config.yaml
hidden_size: 384
num_attention_heads: 4
num_key_value_heads: 4
positions: "rope"
qk_norm: false
extras: ["capped logits"]
init_std_up: 0.0247
init_mimetic: 0.7
optimizer: "soap_variant"
beta2: 0.95
decay_shape: "linear"
dataset: "wikipedia_en"
Each number is 500 + 40 x the weight over its row's rms, rounded and kept within 0 to 999. Layers, rows and columns count from 0. Numbers have three digits each. The size before them is the row's rms in percent of the matrix's.

# gate: layer 2 MLP gate, 1152x384, rms 0.0966, rows 685-698, columns 256-319
# up: layer 2 MLP up, 1152x384, rms 0.101, rows 685-697, columns 256-319
# down: layer 2 MLP down (transposed), 1152x384, rms 0.0914, rows 685-697, columns 256-319
gate685 095:501456473535524408445439475576472497499513443503477521528540551427509438469499527457478565531452577580514567489539537527448467513493532483546521534561518523513517525459485535509469507514526502
up685 109:507510472457535502521509540545428539481514456427496534536500520490491421501521560476592589465568515545517500466560446506485463515483445454477475478533525417478539594498532529522558496519550510
down685 110:501524474396533489506418494539419453456486464519422431506464502457463482448518451528517481453532554544522408531500461516509440478483405448463451522519468533493540504550509546427465511492505501
gate686 100:438491545500485516458560500498477427514514475467489517517533515455532600534478545431499523593494454522422494472510458487555441501470563534427519462556452500450539506550497473463544487523487512
up686 097:521456498503459494518426524467521579536580471526441482491510471424486489408544489474439455457570473580525524533425481466456498432550437563619543512541456507489453397446495507492489554501417505
down686 101:491537511436548554539594442480505493511532486499508530543574411463527593570459474463364450509540435447471542511544462545463442442491498494471585533552559553488524482480450447476469514453500428
gate687 093:442481526523551544511510517514463555418519523471468470548595515565466566476474487450518499525505457518520480473491442425530466552588489498465494453482503530549497456494461554492505493426515503
up687 089:562442469418419495527499431503589478459483451505509493459415522480534506437527495528517549441491527439472562545499483523486512502408478549456538460519503527505500510541521428484461541514498443
down687 101:547500549518503526437434482501507476470531509487530561579545453516520478492426515570528522483524488556507449573532444458503528519487468455518497516500553448523453506503540597507515500462436521
gate688 091:514483485573503422466483457485469564502566509483486502579464510531501486420556453512473562552509553574528459524486543417466535469577563541557462497450512443417547530511463537585445572557494463
up688 095:395533462450531513441452476581548518520512504522498530451573454493460543496452502527506540426527441521472493503538490525495458524510516471495507481580484539546525517566654456507504467498521504
down688 098:511528547575465517535462472516457462507561474545484445587489532553452508469581476448474479535478527502487525500513478506483471550493498469484498550433489567482522536492439497466453488525520511
gate689 099:493574530453575537581465456450517529453532565493472482506496532460508506575550487382527546542511436521535484543420483490514455458528465448507560536519488511533538514466539482513498558483493531
up689 097:517528501489521518438488478454507462476544439493533465507488462567482472510508509544544530571469516558459565504497480527517546444507551439450501493435491461488487499498399501468445532518554460
down689 106:493429438523475528461492590516501489523524510450483562512504534471539600525466540465442480549488457529465498507516577531548564526470575502486520478494505529507482460511469521471517533442531475
gate690 094:491497580506554500574484569486528509542552452498493547500522510423521519526481570527524531466478498483446511497474495457547522490533486522491519482517501534511534512522533541516544582466518571
up690 096:544539502473456484436568486517427557527475487427508490491452498552466546526550467541533503547529529537561515593569396526465481482506465500482490532529519558527499479477505454453448410525445472
down690 075:487493511537539520554429548478530450570542532480522482472534550463507412498461546532546501491548489452468544445501545434499464439499484514533486499561532439508481513529485492548524464525518529
gate691 090:504567512500509481564462533487566531455475536472445573566574460504506488448497509530484461482492480444515426514491438507492471564404522477483422482465482507532507511515460440484497508481554455
up691 099:496507505516499480470559474489554500460482521547506514508539484567482542511508447509501526456500538516487556483569489492457514501471480544529549598590526437431489482499475425535492428494578547
down691 099:486513522521416572490440510491467427539549486469440442487420516452479533541547439497521524543555551538489469532452531551429470474502536449534483427421476514492529514492516476506596517495530506
gate692 098:447530473399521548505534546554490534503415481505508476484537575380470511477550530536462527545453438477503476500511549486496519480495511493469482460482520569442546506497473526511573532430489580
up692 098:588467509498485545466576549470496519484400454477455472517471417535438508551485541462537561429531516529511444510470528439556528572461503538467508490505493487524510487486455520509497490527440541
down692 090:475520505539499477500533505596432494484544507588547478597515579435499464439494472494490532528536452492518545516518532526494481400556517491519511494490498507511509520430502484504487523518525501
gate693 094:522562556496502479467508555534551582583545456445500523456536464537500420605569496462471481549474452502474501440458506552601456415530440488539472518478534485502457472449483480515524448443473472
up693 090:458458567535520518577496526501545486572484463560513521464509557529487422571562525515574452560506517490554474459510529502555485451555486491628564433539488464431565517446485535484536457511469512
down693 100:509509548431526526489487544440535492549580478501475484500478520539569489427429519565548618490563496519486526536489499423459450430470463418473469418466491472541473479515457543535495452547492537
gate694 096:506506493530543543487522468529488518474419467515481523511469459472456473483456461530504508528448406554496550504497533445505474456482463568502508508456543523557517498463492493508501488505451441
up694 103:519491489512571479506471501488504449502535531495479561477463428504473572482571504537585495539504478469469433521459569473461591467520471538485550481499523520429449489534521526550557580431454498
down694 100:575448510529466527461529410413520455488537484529527469494468397559480442532474455571560554530455526448499490517503511507474541507498485540470458496472561503452585448488537475464511500532570533
gate695 098:518531499466529510536564491535520453473434516539500499524511544547439541569562498490546507494479432552426508480540504510434574515548478542533464494458537469504466505502433550510492547502519561
up695 083:487451459540480516505429508459470554517502511468476460455500523476606474420465518540481473473523515488488519483489460471497443537498489471428491532547410505459543544520617459461523412520462395
down695 083:500512442498564505432477443560464501464448520512495457579531487559473526516570447523543427493417431537516512450538410548515509590496474517535420474453563444454452553510473443483485445492582474
gate696 092:515491505522498459460478502474481510514436555550503499495511509483397480542543497481504497492530539473460499489409483454505492579402514485479523469506532538474452497570387499488506499478502509
up696 097:472506506545491485477500482457407592506542483510498484524519525478548519475522470496485545509529490436529537503495500459535533491485568520466542425492552503497458497508473446477529454525466512
down696 074:513475537471426559484533446545576413522478559445440503509511467451495536464509475567484464473508538486503480475553562579503549468547436524540546504500478491520476528456529487484440511476465513
gate697 096:463534526532518519542508448577537497456563450479536459503485489502546487469539453480436483464490531471551469489408489474498516456432498444535557526543522496512517527537538477483450509415444477
up697 097:416531480552553506493416477499544505482453504432532451448514520546475477508510519480489484485500523553482515516545515460502468518467537457513492518557483505455520506528491474478478508455469523
down697 096:561469537489423519544515522551545542480477514594532549446482507504531476444577429437490495494508566489503514457443511439550524484489496496540516502497515558517498513542519525520505488463503522
gate698 101:526524526484533545486432495551474520538510562498454532478508536437459558486473520522534420543525513447490504453487494522496511475553493496488490487487556502593587540605503529475469466448492429